Each number is 500 + 50 x the weight over its row's rms, rounded and kept within 0 to 999. Layers, rows and columns count from 0. Numbers have three digits each. The size before them is the row's rms in percent of the matrix's.

# layer 6 attention key, 384x768, rms 0.1, rows 61-97, columns 0-127
107:457490506490467501503487530524507465512526525445492513498474449599434552496423474504465401493565546443527511505544616617444486482441534551571533480551487474457631478481584488567516458484464472488626467503456423449416535482419543561464547607533425471549463466539456543458557493482615500462440441493526545430517426485506536488419472466420552507488520481505416483501577500484424438312508
106:491445552411514517525474506529641438434477479493577507501543490516495512497504398508484582566436533495471517486444462492524450486553466593463496465511565521611514441654490516370581489459530450487446483558527491479477407446424548519477520540540516566502481409545478566571443443514544407532486545569459532596501533537523493475531582507473502524537434507518612463614453463502534434490598
109:528474513488531528527509484547488481517506479563445582555555477519398557447515511517464497491448447465489541484496490476490475518481463469552494480555573551400517466597690516580486510513407498471453446551526622520486511505475549553589524541379472476476498488568424422517497538472577452468541457520500549482446529535476451592511487484502514483437472488524483528551486459416367515531532
078:463577625483459427552431514490486521480546600379485526533555516457506473488445506513550463481502445535528592501551518571434496475557498417494480554529524571481473452604486534408438531467540483596590510576430560565527476386388532481586453548624579445539463529571547497466551417517478499450519499454563500670420559458476514553527517506474437589456531600467506550566588438502517543597596
098:524444538474422555465495474492480481436402527574441442484556460582479560427426477468504464454478495459529440441413529478488548466473566499481535610475515501426508502557488437545553477500588455514522444532549517531429484607465483507597450510477549502542476605456472475581510419574462505501538521552473521465436435496485382509439481488544496555432443545451569448458455579515484506427489
100:526507452529587437528512550508559558620470551533443509474505531536521591450521484514427477554496499531392440509581552479478478567430539493548467491511467604523490551521492408529511488499511569527505470488565500531500586563440495438591487380582465479554471490402545593570468560595495452581575408477486530464555513566480429490483504513556456451519514500531478518421488544531498481443469
098:533467513614498509514508517599441384489517498625561441566419442483512491452530523464521600472529568516463457565508506440519517485436436505469480507572458521607486496585534513615608582466456468492528472382513537561481475480455507490536593483469508500507554596499507564529465418549449514534455577538513557549469454568542443532545555431504425504567540536507563512471502484410501402422546
089:540496494550552527492470428494537546561533511502470523555455493499452558476482490491420495561508503480614508505481512478470522494504540513492443606599514589462470546525488580447504418489497468472472541519576471585546520497463602427583573566435534578476485520549520497523633465485511528517496453509637576517555485512416533592564545437474614533477549600499422521481456521559529537484513
102:516496568476548575528525469459406536507513456398469552517452539474509447480461501441518485517516460580530440475430522486499417561470495427526531532470541569590561487597546478553521463528469447438435549452471507511463522509476530484474502534411496455396504499526390417472417546488526424572440533547563425473541488475458487515544525532507505472570541485564481587461452480512410370509531
099:444416580435541569480456464531446458467516515518467415516476528594539507454560395421487496523594573491500493505463503584505542570526522478517389501538606583529576581525513324533446452525455457666503455499479515498533492519478443539528417465485513451534470553619552478551489505592452536538474517519449467442461451406543479500627498555509409444431522516542506546459534516510478502452552
099:502472519555521409503544568539441581470507430526473574538548559464540513465549482552483436495475464482526497449563477467543582528398553454526412593556519493475503523458524436463474500391470512471504500404465465435587527488542510480515605431538502478479486593568466450462480502510559520456437472514505484459557582528527551534455502434431514511516550485426478496540440458574410533517487
101:465509475378575513450530565514513495519420447437605478497499591484510537453461455517504503522566454529474461449466484477564597351405470522415446497511355540480467478545411513488525410508499533462494507533454467467429490512436521416534515498460428434481450514463482470532412479580456590508492540452502462482452527492520490516427538472457604536441529572442390517613581512475476486512482
102:467463511414420505436501460497540506423561448510501599483490529480452482414583450449429472435466451451543488520507558550393437502479498381472521489544476501544467469435570478458485462502565495600487511507512544451442494565537470444526482481395447516502481454556532487515503523552425619485524493462565463524560500523481451480490459517425570397520453511495480549483493462500473481543554
107:524488513518529445589600440531523460486497496553517495504432467583546495584510503453616518529569624572521490532523531600533511472491594487455605449566517518507492506533593380613521552542531549508479523521503459527480492403470566561420566455488468511532557542499463546554480517499510488480404537479479536444548470410534425504465685519532520453489464421611402523417538508487518427512531
103:496558513468511496599512505456479433462521480583414542515410460474548488513587479447573446526458487575480478508560503452532419526494506514507422542538509514449481452423446591519495427437496369462474468425582413520482550400533546477586422551531519423508545468508468480478565431486505411549540578524537515430452564454528470608547447488498511413524420541570421448578534555545427401543562
110:500489538501484509488577506470427511536531467532507492486474481575590476408519581551422412604430551431561439468465501449425436489516533435502479555530431508496582491516513418463417491457437508463493508471395507498551465472512524559631411507556547503599618490524496468576475430504621544533578525576589551522481481478486442533417520533533473546538469513461511457486550475439492519505537
106:524478524521449501494495545489553466464519492472638507534575505593461596474474586541576538403427472446427425481386498458597424478540506510501579510533595596591456559502494491474502517474521459526499525482470496529494435453502523491509504463506557554487499532493484432492648513563430532523498596575536413515459525468541516500438451495516494558548531505447501498522442545517429566528471
109:458488508562499446588472394398467505493512538473452439411449553393552550465439497443474529441524504614463575520513478494601562481544470471557434482501474521456501558477470490583477505433545479494476527476464502493501508515445519480592447461463521482468456583495495494500536446464553506453475502442503408475635459534512550616460452512423520437504641503532487460449434542462463575491486
103:470470536531435526504465551536469490513484477515512538461483465552438464531469526510495718532426466490524540477566563527472473426588565530556528509510554509478521545451501482500491488506523484428530530477439453476542500407466484567436499429506534567423535427461446555504440462582482565517482505582520511532570571545398544506508549469412595436509507478362507465524493543500602523526526
105:459416367434470522385473465499560590535542495514449653440501513471465382431505506471579591468407375479466554506507503499514488541531597508516541522453544506613419414499541506531531531533506498540483527448448567435500523411518532460466522440515485532486482396526426482574460586523582478537456540499485552482451510500543400470617523503461533527486533565478471464488481506420567458519523
108:456471446450498460564498426477535476577510394507487459482502588450552478520469433443530517445514495470474483459557542519482430469590521484545516533545447576535523496487485492579495540373407481532435561508544524501551526482512536500487471508480476467549387471528503458457563444507543528489427424540516533500575556490537501486497386519501577492461465464552453468459492509581502517511472
105:421474490415549459499531522525518511474407552532360456476559452517501529521391524531389435440412556491531529482524496450482546572558548502523548518542568470538509541544522512461443507490531621492542485447452435611544452554391478483524492468490353460493505566447479512511545502482462557452519429552571441494599540419468521530355411536474388480510564558511524521582415481436516457579530
104:419482487556492502518517566555440455436545588539480515508360536444462444486554452404562645496430486529504403512544499566554475525529504534581473455474571440448559432513394489487461533498555472516501561545450489559496473408542549520467592479611488479414475428446523566516549597542465533553526559501511490517577467495511551523451526624495550501531455499540526369520535447539511614523438
103:481534459520581556471489435562443524465465542544542613510560513447520507458428500416534492528565450496585541481462431451504495531486436512481442565547476509476554413535498448501523565500414447528439522528554497440424510480547471493525405590615520477456482488512459502553514487479471591495533491440435504546443542514512643493502495498537455506534552567504522561507553593510558540415491
107:415404462556542617547426530389532497553442495629495530580560530507548534496515541513549467587577452551573586494507469518600505448491473673622476480547529490499459527480469497543438447454505586436558504499504573439493529449534468547486604543470375586459526464452436594505520511437445483555500494442456451507445545538507485485576418534519488539512539476583431463449513509457491535560446
105:411577474491564494521527540533531503490528499501485533531537522631669407545436553537458568426535487551499496521534434484487468511445636513533534546514462476458590533479559556495453540476628601503547448461522465461435489479490524505464543511513608487419535549494452517528541467553601497573523452464419411425497486498431514513644458534531460549489477533480498397449505601471562477458524
108:577476477419554560458484475508498530500464501622510547471499466457495479472461587529488569487573585507550551409469574538538543559465517528473543519465556465510542496546392503422563425513542550437520451524537486507487509494524524480503492520425484505435506458549522495613374458511463502540456439432573542562528535555610401554378547499571397467546508542435473577491542558530569515508560
101:534555408604496461528454550493586463473495520469547518479535521502532460457490498504508382498468478443432543409479558529565481506532518520493468477553449516506481438535613448512539567556473457496495487497449409478535531616553455487526498407534523483388465490482381506443598450502508423442485537470487538516492515531578543395534521515522534459489577476529649430500419517500558517573479
110:499557390537558559635614533499573504474529535469438521542461507416511447517552493497517553509472633527543441548477468477441510434504545485471564458467444511416455466589658537426425487554449481607516534450481405545453544564529417404448477551443450441560591562546547538555510494464525572576582407505530446467491494573473484421525464440435582424467438442541498528483502412464521462461550
109:498458524495528450436511453523523581557566549492535598470551488515526429516466482551503534499530481410461551521459509428472551549373457449593458548530505523504448432496515587488562549480507438441505499547544472385479559396528554498526581422562552482460507548565459489608524476481445425455562530475483432469537573487435529427543542523512456439608463412488397509503577549413433492470513
107:438510451491542520439446471497570587455596505534494618484493625503523502450540496426542451571508492541446491462479432589391445582487483502525560493405466538547505547631431539433526565532434549477531427468508480504429558516504604595572445470486463417555526495506502498513464525489389466500406626560503465473512509511590533439401506511481488497502442535527454500472506439492477527497430
105:533467507540482493474635421485507474507570383487403559485512522480534465552563400539510480457483502496508452483511430543530514530556512403503513484511537481461566532457569565497500473482452491517439499561418426563448465523437544598559446459636553484339535510434513488443515560477482492485536446525452583527517535433459509462521636458519470422520487510497502589485500437511595523489497
108:421524498478539484583525504497511567546471454510568500408481611550486495499457431491471396487545435456473563430451553468490455493543425458596438435607486511531530494501395597418499490593594558489436570470413504483528487423463519484589554596518477488550507503427495496578387428450599553519465462529515446444454486515454511435503490520577539457431495578456477405527515533544517465438511
110:505542510471543459625454501480545470432465520484496428498509477449468528479524519500511406500498559556473413506534533532517498457498530561526501489592536431500531526449555522524474461459556490580479479482497497435471544401487412486503498516501489375525527446494512511484574434508521481512524502491452417468556481544540515404438559498474511537494523516441463485438515521426526450492489
110:462510552438406541531469552540524460536578466575511500481495438541544389545484464570473528453528514545581535491542527522615437482470487490548478469494450496458569557593461445606475522466499516591559456488576470482451490564456398547537511497457577576485576380494440539511468470578443501410484521511514548454543438528476481455525456502425530417495518413559543569530658583604505614421423
109:431466489502450518506504524482605413546509540542498506374418474542515448445514423524508502466458507568543472504561560484456405485490545569512488487483516545431476529515456469545515510465522547617465473514470436340508509532388514488473531513573459424470461492509454602452486426424556450454466501552496498523527531471435567579431457608515471477570429527491522563468466477519505506532486
110:451471547514503515519417510555536504459430473467507427537513487496482573445501505508505445458522501458470517485459478473505513553544534420535570479497568519591530356472458590482470462450494603513504565406502484544502570423509533507496524560450528496470479502538472482462519588463514456460603499588470455564468502526493548508544450486438595518604495498370545571480535511553485493513478
# layer 6 attention query, 768x768, rms 0.103, rows 62-97,190-225, columns 0-127
107:535459369491407494580484482488487512500592617519370515469519516554599473448573558510521500491485495482517504477518568529528469546494560428508402474533484506469450515482457484522461494492471513546511459532483487493458475541476552506473443490501653484477565508483508429547522514500515548475519515462515465585488520559459496449537551541524479437455589494530439453541565490500518462524480
112:536563491530537451470468575447490517411580574482527540542461470481515482445478556517487428504530406502459498507650607462490497507469514484519530548553386477583543494482396543562497503527484557490484519521449555509540497463599528545542513500441464544489559465506444437483587422439546529421503558617548588568542478596510541541535549510528394529587531460534491403543476487542547446479521
091:504396505522545439455464549495400447532474475518502482461500547470503600358553467476425572530458496491495420499566393492462433411420405456533520451601515451487423462516530509506587506513415479501414570553588512482596488476578401438475482479431479475522471432507513503490592574463473422487490443561561499513609552519490540454475502528535416483423412454532561497511566593531574526451531
091:411493550467554505517457486506495459485459635464457455431510586392512529486476437378479528530463534583564531479490506466612523657487521459523478540571448533545490571497515516430433542542511481486510557549498555462436527513522516452457475483488527425502444446469537478439512546520540452523467539409513476582495409517508425544501554499460483572473449539514400537502505504542524475462572
098:556481529509465505452444524404530513451511527556527534479583447567510500487501519491547523528488574517547424519406502522459502402546516612514521566578475509478543597461613477509517490504564545510532650539457517577553500535497395501508533429453529491483533455457469448514512506432522545415573523379304562545604506632485455516560474654500436497531499437482522548508548502525498485541434
083:487458504625515556560525489491410479577420631434474481565556445470516447552420483461481406533477469519573503512549492520484456580476622541510548491426504510499520512516524525512518469494565528506535452474619509438492377504481443470540550577502536498474593449516535486513426541535538445495541443447513477575525526485478504486380445561551510479468368467482424443526456542585488495498484
080:486479507462481471538554516400472522482549564498500527480525488446502441499532526499443547527515512551443479579500464518547520497435542480596450540488494531485510504466407514584521540507533477506463506588483487624419446510564489455444583427543519477476514555526530565504487524519507615543509511524575436352446502542490537584472474500504353476468476483455553483475517525433566569503472
091:537520503427551499599481567570514403614404493500435419501475575447465411571584484518513389462442540433491489449579410447477547548459436458486495487500519466392477543476483481397508556435500510377474481512456470572483535518468553553485508539600517425465583440512514486564458457435540459500580520536467507449526607524450479520487610450536479552475471524579484527489545411603401495542506
089:446424530579522519565535512457503437382482521464533550525486555410519484496527566495380547534545499552527503470433473526539455471492449517491533438552587570404478560467439550474531470524493468413468499458450532470500543476461409412462483501541488471515538488490509525523547493411511458472523485590575531545432503517500573521497624478514438520451458421461483526550476428415511393495562
089:509442390418384443486411536481542466485512587423523566521510498551516503490551518468489482441502464490469573487466528467456524532490531528499624506589500474478561546560567442404465397462381446501508466427513500472556534546541507504447507504509514508551488488469501483425450495425548604444542493540516597444581454490495459513533524466515514589604463486461539463495483524318543497484516
088:408512520538412468539626480532496456442522546523553479439548497422435420447501451474502626487455555456521474570503482466526496544512413482572575556504471582381516539525449486473431466469477453474527516480498523542458527414421451470476533517467550457556600510567485414523471617542495444518469524450447464549428574487418496528485542483450489535458585498477509482491430619595444450434565
095:512601468498511522582520493415460499522518603525472536477450495506550485451351594523496522457499483515511468546580499463502555480514480557579448478557569446432507464462418561492571516577546495530442453460452596551464514536423492517466451538436567463508478509360466505394536429531441558531474516552538512500495445539497539491499491465492473446409533533504447503506594442480561557471511
095:585507475476435457471530561470516482523558564532476476484466491527555498538495578428528507588486545478486540506507430466442555462506583455513484564513533501432519482546439545495507530475458413431551522444558586515525581518456576490506451452474462435558524580514533554496523523520512457451456534449558510513515547496572550433627454472522496423413465586514482475462485527560484460583572
099:477602637550502492526496496517453472444391550535470495577583542415475437564540538516540527521495492477514532502465387576564539490520459487425443560453457506554494507525554468500487579356545552546552472449497552548597396546631516505449529481430532531581468617604514464522521529432488550527459410491476380490530471423553524644484491543439490511529545534552486593525547423460454426510509
099:455445501530434540471590531528515475448448496526518465579529550449524478569399525513474493542499509522502517452512520511490424428489506525419484533548513533452444491496504488542571502493481481431472423506523483457438557449552462537421489466497461499484474566435486517543458493551377544484486483450461550542423393473502524575569503540486567499548501565479458461496564528537543529512477
108:484541544545527546500572635521435497525425429492471498533471553526528468497484611487539480462483547546432560490461461390458606491450419428478473489430517493472455543508469521459477541480390515504570461493476410557525513466558454496525581627506441587424545492557498545470538473428482418485542520440495524449561500502488537528442539465533503522415496489432457552431457647564612521533577
105:561520408509523519504563431502532580536610345518523580507521610531524445441567405525508495476473450520449491492475536493509499398487484561522511539404521480506514547550540487544565503609516582480547600531546545449482556516487465565457505460485535574458540451430391494490453562479561494416562507484487520480497474647445373436473429537485467463499505507524605453467452489420540417504485
087:535577532499478522513529486556583519450591490509501537416507538559547467508606518514335454477424444520521521552466608498507458465469481528495536561519481422511582507486520551478499514544545505524469565525600415372533463443501411435401482530464523513492403354425472527447560446449459472552516490538547529428480543564514479461462455523580447465455458455642389456450450500546518470559504
103:513538455471547515525479471549433560520436543586486545461561503472422381457481488456489522443554626525508542541554433536530467449446558490499549445458505410542526457498419578506622506478463426447443529509458515469486529522463446455513452440509467548504502447447515512490511574496568495502507542464514514540528508498523540469498464431482583525468451572450514556470581432523592541513537
105:497477508484473529410521528478463386522656340565539494551562526538473447512449342491496541461479594537520475518542431436450427494548599512540482484497518500543480509471505476477454477513454562470465474486542516485477558487421469564526509545450453548467503500540525496573459527541493502558473479434488440534349483566528487508534472499561430497466525564471507530527447473544460565487494
107:510474576506427543447528467446499480522469482552540457529515583494505408477459528491446511499445461442415475592495453488479491548527557553525377502449501549563369433495478575456582587498511583553488495405561485514630534493537525483484444548561474509491513504554508491541590519579489517472577446511519452521473431464534532504470456582543551565495491524645488484573490436498488589507593
108:504528500529538593505459502515532637511525414507494478467450519521459549562413581576545439481502507550551496518456566506521499511522454488493441544491534450563484529473479428460545502525545535449503584459418550532456593486576513489506516458493560545410424512516575620538506422480454510441477470411544607535529463507505527561583591489456575509409533473547511478525595452500567422516582
101:483544537505536559512539485481515483502444459508545488511493535611554581471567488499545594535422535475590457546455458487480558566438479586506519475512462480480481493504513486462532471485528529489593485597549464491463509617498511433564423482451521497476496482471488528502487486503526592525594467570511476444489570550503378528605568557436558519625454469456474438503524455502587487472526
107:497512541549513564516489495481494473394455536420423527587506606465444458491512460532522504447574477502508468604543459551517500486511416511487474528580551513480440499537495490448556551564463626520532584506569454447535484467529425512483461575519497476450451584498498433500486477448475475627561566471555522560508458457571429540513512545458528473493581540492529432464419503551498473434492
104:488460508554501505543565535476527552520491471438489485533468526481430482547446505569504513581431440499618463479581521531461409518487620472540462486508462481417424437544427469508532529592493462474459479429387526484479564492445557457439594439533566384517505473532477515451520387444511455439509535407449498500441518541485502493492470563497509422423544459519561520466446438496523471429474
125:501524615461577582498386396522541521456541492550430447403584485600566622508429444481534499501553458422502518486441349536545476500544505490455424492515490548491505405470539474504503517464490515500459617503566540448562430541556510465589525504575410501556449572463530482532505503477447581461471446422414480481532544533601464472543512507530501494455532480532511521526545526419454500564436
100:556561436507492443477505566456542446473513478529480470578453468576531468580398424497472463416558542586527491535559511415543525502469630462510495593566567467513449557548543494502572510516619520600446459443546490549473572605430481404475520539446588440479483540517559553548489477487540555568517468458495405557503483496458464558458487461486575580533582535501534489461535425452537487491410
111:479526499440482434540550396493510565531520491450451428547459506460522484382456491448639452504482538484511562387551519467451421437500441548443523527499479515527534604485403465533497445461519503574545483572518451543451442450473478496530494504408527556548567466528583551493487411485539554470548514484492462507601568563434375420494429504570480574484557468549428461480458461480466539562542
110:447511490428513451590475439534445600334532497532508468474447479471600487477445587439502458480542470625595476537481519476454460511503509455523490428463502479605520405515506615580515465539557451455463512478558497503456399483452496458479583447608512554546557625494549416509430508467562520489538482474448524575469540421582432399516394411578505644427449503503564593591508430396606574452523
110:502531528478460472569546452479545464501541533569488482566543568475452511449515520505507501430502458533506533510614596674504504495474448553556526556548500454560468407468560479547445476566403539485414371535486492554569537504486442507556505353505510411533495473567485520403467562485445429528540573476558514472464507505372513388503484586494516530552453486514549601484619477409527468562527
110:446465461435418568444474457571509484487485501461496565432555496513519601495475493516561459557549578515544480475545508610581476519501467539456396541418483413511473480438489502539447566472458620472575602504552558497465490538482453522434510427469543463544539511508512540444447504485458455621394503624444505503452453437506488470517501501413459576525445480465438507458546501590522540483468
108:472491573446675535357532479407609500462578513438487495498481502432511404463520528543555436432527471500556473485467514495535536470501484520404524564485477445556496477518478550591437461596495501465489496434466524551437487566468525515495523564559459515490420439489485455545511455538430447471525429466489516493510499512573486454515513519539517452549550496518522465443552515460514422517579
112:584428494511546464539449491549465519481545380601491451394542505599594460533455424392430501441459561481511459536522420364487496466536438431521507471520456523440476494452483574442506527520527551442492502474504464541592516488556494443484533471444439459413529547595504554525522528554487526506519382434468482468422424549490488354485426425549499427462441492541464469488352521454476412501497
114:496507518472487530527530451472558509432592470524477432568524544526478509489455519466373553523554486490519377530446483511433492546481513520565475488590540401484463516562523409458508551491462532588446518483370441450504453434443485497584477553479589504527579547468489519469535529479482433546493511410519520531520478510495566492583509494521596572450432513545483423471545460611476562473559
113:540488517490516469565556542503480563583443535476584451512592464491484492509435536446440472593467561498532534494545521505429557456551483465420392468514563519450446442473426493510511439509476526500568496539532408515415530419465478470490516427414477463518446453540445574409591474437501466516415574525447428523457490452481520535414423479484497572524384506460557516536503451537515506406438
108:510420485594576413606479524548476431538450565459469579465473518498491523480405469436415558503461365485448628540422489411606528587506482508477476512517523442517532454445554504564477516550466421436478487515512498448495536469618384445415518449445460458500500544539470523501458553373526507460519505479520500452511467425450487460482530494518410488547617509474490417512523615458484533502479
109:517506421507441541424608541459614472494503471513535517498332495453542606532373476513491486521449482558463501571528521570391613421421530429528538547524508435435495532332589546564456394450437468575454502450471535502516461528377461509492531458507508473432501538538573414503507492496528523529484506553506501558468570499413526555488516462490411505415489532460504567401492497462501582558477
105:518421486581466503474534433494422389525549463506501510607435491555583553470519545456472564632469567451510501453482525559541540498551515549523439468448507484469613533584419510438450484497544589499534556461510490528459498553475565509535436434544523478561350543504481542559458543488505512485478414501561544504600517545535429478470524474468537470560597568479473526610364558481500540543550
114:549500475506525474440472501508408571566527498569424426432594512429545486464580534467424481453578558469496471503504495528591571481463576532428450523591508469532463559508524427539598460440517581472353514482491514510495513477458473448507537447494427458500492590512520441580535485499448472570416546525472540485447428508518455441495515500460534507498570573509455502506466457453493526525568
106:553540498482476435534530538392468552492553493523462421454506462551469468452468525530479532568512463481509539482513426521495486471451527552526488422508552494537461516553475449523600569474431446611481495514486503559560498528408521511525469379449482536489475553414503598484492365495482507450512561449534491478464453510460453521526491446484496463391476483580489551491589471509533513488537
095:468572492446511510517474476516485543419487511494477505538547540467574489419559501490461423589526480491503668559561496509505550437506407490509588497467567428554393496556487538473500472533471443493485490538454448480587525484481540486420499559501534410607503560620441597469585433463495457454509541541528528394489486600549437594466494537514508517423605525559574514584524483500479468543465
091:419544557486480461520482430453578594552492520578510492504587488490484532505470488524484541509470499501539456543452495554524494533479548531514586480487487400517550612502407496504584512544540517494562512610558535498453504493472408428537481524499395478542547452480586515477500532478420562540511470452522462515429473451513508423499446442505475569558518410548416482483459486518501521508495
102:467515539460549486487504534469444435545528492436593513481425531481495519507483497494495500459525506474493512516390435545496550520510517471449517519517538554353477523477526537492523437510516469503433466647500494431594478458460525551475511468510555433557593507492470485402581441567496444464519438557478584459475521515562548452534536462447509478527435553493471562520534428452551390647513
097:555561477451541504561522520566576445476547510481500490586508560510508547509530417466530573485599471518581542435557559495492525503609489475503510443479552378444501517534479569514501581575532537538563578463499483473428465558502530443493410489479424479509538434495577579485469483522393496503556439492465534454570515532484472502534473414560425579462399514468475531452517441478495564514448
097:421554619509491512468526455509584447440397532470539443459472437546465530450443530414478446488495548420506439486468471460470532516541536568512534470479507538436634394494535575532515610561549471455486551503422387510514570466553409458545528570471423603479534467471489499459527510475457512443487492560575434526462489477482485540508521562577427543547506525481419528445577484534481590521472
098:565557570549575462493533486520521492494477524498433500490511513451556578492446455435508514458414452514405519512389446510495527537629473591560478465404471534472552488611403496576468551544466514447553531513503495512464505577504474355508495565520540550565464475449526512557485467469414449515557500492501516431498496462573440477436493579483513518511467487558447452543506575580515368500510
100:492508504551551519463485520446491520479578475499515542552532566566478494446445479465550501469535415393513508535560536421418434493397525472489526521557505414555498560527506590451496577590462549553509504484402474450485482503461469517464477500473613530564476483508547451399490509572532558435544459553460552446521382499507457534596459553512475523464433461546505553464498421513537573569497
103:509541557487502495460525569500506464474467521419498432442543528493440489528541502493471524580464465493547394518464504531633479435516496606516531556596526476493563524539529448461592529546440569532525558491577514473522647489543477575514533475461478467544567544440547487500458466439539491570516535480488519520529471419491468521519517507562411545501499477622359392527537526465532467488505
104:526589505521562530543547498579469498521553538496493518516557517487558410429611494436554444437438527546400407477460508462513425470445485521469437556463487482448470523490465458536494554568432494479508510467570509474495547604503539493411407458536532467510522547382524558511551541523565555424534500574559488571460463475431535475464478501502519590530488517552506493533498420509491479498568
109:429527483409437475480545528471546512511451479581454566490477622577527495498528578596482548584481588556521607562448497532472532576531527459466472460504416536531528533641414514484472490444480522489391473509492477529532584600444485561552374489525436448462652565488477466502443549529486490550561456570460467514439452499407522538428518542534410579443441531481546554536499530572495506444518
112:512541489580445428554549593421481509455499426455529486546509476566562481578506460501455523484487402493524525463431454555442526493488535654520518452506458350488535589423495501498568447512542476511473435510488498419479538493592503523461440499461496464373488528484616506472503610531530486537525504517466481515506504428608565528508434439462462472422491523447464515466483518548582512455488
108:468504440527479477604474488491530583569455417561537489567493551530526545419516536433460551605493528522453576504439544478605594496515439421512558520443565550554425451480454495472458583514486521531492428575512587487445537448435478457419458527388499448483497568464559500527514408559574665529469433481484487467405593459374563431570486587473499567499541473537570590547532405528586467505429
116:477408523461507533463518523535532494505463524509471603602519539432462571534541579468526548588481488491495493437494537491465574533534422491557536462403486580553488555495487531495572485519511442484497469522470536451478550504500595506471406505481502452490555427550416531532507461560564500540540409603537521492467590496399558477481489521700615501538501482532564495526461530480564449450597
094:489492506497548531505456556520546590484431483452475485527494514537493429529522559475517423528469564549449474410551501516587431477491463460506514546512462576456423441487497482507544506420490410500535569472513554487478504490495541557516556498492400395476532568486537547467434496504502512635488550488440434520409530473490493417525496453514525540498523409502495493468705511514486513407548
109:474441528508553534497518476451456515477507538409496532615497479462564519431512568558408510518529531604531481494483482588487472497483432446501479512459545486493442516397603422473498462521482502571540506418531491525372582453467441525553476441521510469505568491564537423544464495483501558464496531476577348545515490466426504419502458497564557401509519499400492474505565469494505482493501
107:450501528404487506492519452527441554508401554525452372511536482619550387562455563505498491533488545503536465464487443464508585533440471565401542536491585548519511484455532471468509522603560550461532534486470456477415475486533493483450613463542494431511445561469548472510451498558568542421530451530502500443509491477468479524543519564456511518486467481451412519509514516445542484493396
109:563536406497511561463513476513594460559552513519494511511477479515507530582458519456553528504542424485529499559547560410546428451415494421451496495448539543539483394543499549489460419525470509506482447520458433449488454492521479643504456532600413473524488396497544509554446476479580460498461495520404456498529472560477518461462555476573442522459453549472424533524481470553421557521438
102:536397576489533452616490512560458553596416484490477471515526513467527575513462552532513459491590516426561538541527438573444539426578527535452534474516486480544542433611504500381492440455485495522466507429441500432514507500538485380522427425489502470506515549530513526516440490490477464517435508445410457548310504532502522555518491438461444486539526508451516558511510467523458449486454
100:421570474447508476541536444472493490560463469521602492452383525397557517488510545490441531446478521532496493594471515477455537512480461435486521562385551590541452505499489496492466555512589523456510516447508520510594360410516427475440480402497559486526577609477474444481537497536363483491515456506526529484461497565457542467478468480525472541509558475478561539598521556554538478445465
111:499501493580495443530408541541458460475513522515502473408533626510564385436529478432508552378520567515472487420491466362437540572570496557491443490546449542384553508523451500508525432511481536452525509475518586452519564557504506486421449516493452498481437532486513496530523420480563481537490583420479448448472471559494445542520542428484475502559606480502582538446422418530557523458489
103:490458578517500579484544541472554479518472541423537526531436524504405606449447452519503543559449496526384450484456527441520508544464499498467451442468488563317438524497536537480537523483578556567568528498536413501448505472475490545467531494521493533568401474470460489599400389461501604483479497478443496511530459534454517529417498549474523531476454465577528402508507495536477484505565
128:419459461500522428579436524425494487482465402556463457465503451393477450403544561417512457362537461525446483473590491517445439545420528552510422475433513498445519416506511622505578464447426379454489530541457503555481517526462454532510434479437473474444441581514459466527486478453506486471438504484508465491430448497652537503493470534522442458530507483542520441510581498425530463476494
108:425461426527499565535501510541355413522455516553415519550433475525442421456460543509483531537565497450491462573418423571392591532449385445473499451472485605520526490539509549395420560472501486524455595520536481534487528417469542402494475578528456504587516531492482538519551452575510514541522508381497568483557422456502469533399547505559444523508548468471457562453521477431461567502433
106:438548607494443408472538481511579559393427533586526556491609576494519501579498471513480440472481424492519443490463491491540495513472441545607537518545494711446480469525577501431494424477535540456528485526545513600533337495539527577458486416506550404527417448495447610465489441469554542563464585504509460425376553554442562428470507475464363417493489468529573424479504546441598476550486
103:471499481473511470515599511446495544519562495609467432571462508530502467397537523451497522477487382556484493490466400561434428484539421415533536496470570447509484531457504490619473580468484483577403505602530490493439545623585572484490479498488583476490553532509448577538421458524622412525410470533494515416461461514486470461502462502447434466499393606586451514425482472545497512616431
101:492495494486535541461529409504497520485471463494559492526516519474489535374437515546432481463534535464498583465521503592610500495459538518438538523609497456539568460387568428509515535425444536515550468396594545522497524547556435478629495448520539468513414591491500507583499519478454346484531417433505477508472497509463548508420460504590525481452485443532547526495494511425475461517551
100:480564493492456525455526508498500542506411513477472602545463401523551404578489501425511502511466531475474467464402485548492491477544478570452454567446543465445467527488558560510550482537599485453471419479501404497513504504498503478596523478453511583617466544424462503564629507466559543481470485475454553491429548425519516540515410475483485459465392462469482489640483499516394563483523
105:551417504544592475588457440507411466537500516562421587501500478554492525512458500428475519559514464515399467576519497491527482449505474477608454449501403473567463515512527514543521454492516509487580471440508496446519492443459436508394492451453460454459431455486538502509598537542529414483607444535519449571497427478434430579487555566521504524451467460529568440489441512532559489615536
114:452472467556497466464481492557531535477443456532444652487516547504542413461403467513462538396569549408393534514594582442591553486483496444474397518519500572570566450478500488437589579409390500517457488572472536502465476455501515519501495480559505554508418529515569450500448549496544493515452497551437554450469411532440584527426530479572546430548554471543511505513451513449517532496543
109:447473513449527463547587574441568444542558545555540489454517480553527522472475426540445472492514578531482493450462438463524569476553495411589512560460589490485474481536506470512485495480455520513462596559472603537494483530476526527462540553536438557437492524497409546480559606469534469491537513549531502598529494482428460479496560521471475472415470513491553579582510494492472498540487
107:514467533465614493529413430440514521434412433429541546620506435539447628522501526524498589469543473430505428491491514542446535510544480537483447438498421490571592533505436420580550470641473426444603571502528487537496564510493411547476469415556519427443534497383502448533472531537442401525485472480472521471511625588420416475478530473485493504539581533486576370484549488415463433450464
104:534538466585477585663457489552486589593416522499450518499500558414520446510528470445408528484467436521492424542518580488445450472469505510521482467525494512554540434522485453487553555519534553569513476467514449470444475508549528520519423505381534629504551650524522520493577572496446517459523443494458422469525417529536488409446458472410528446466443464499478538445425458528495561508519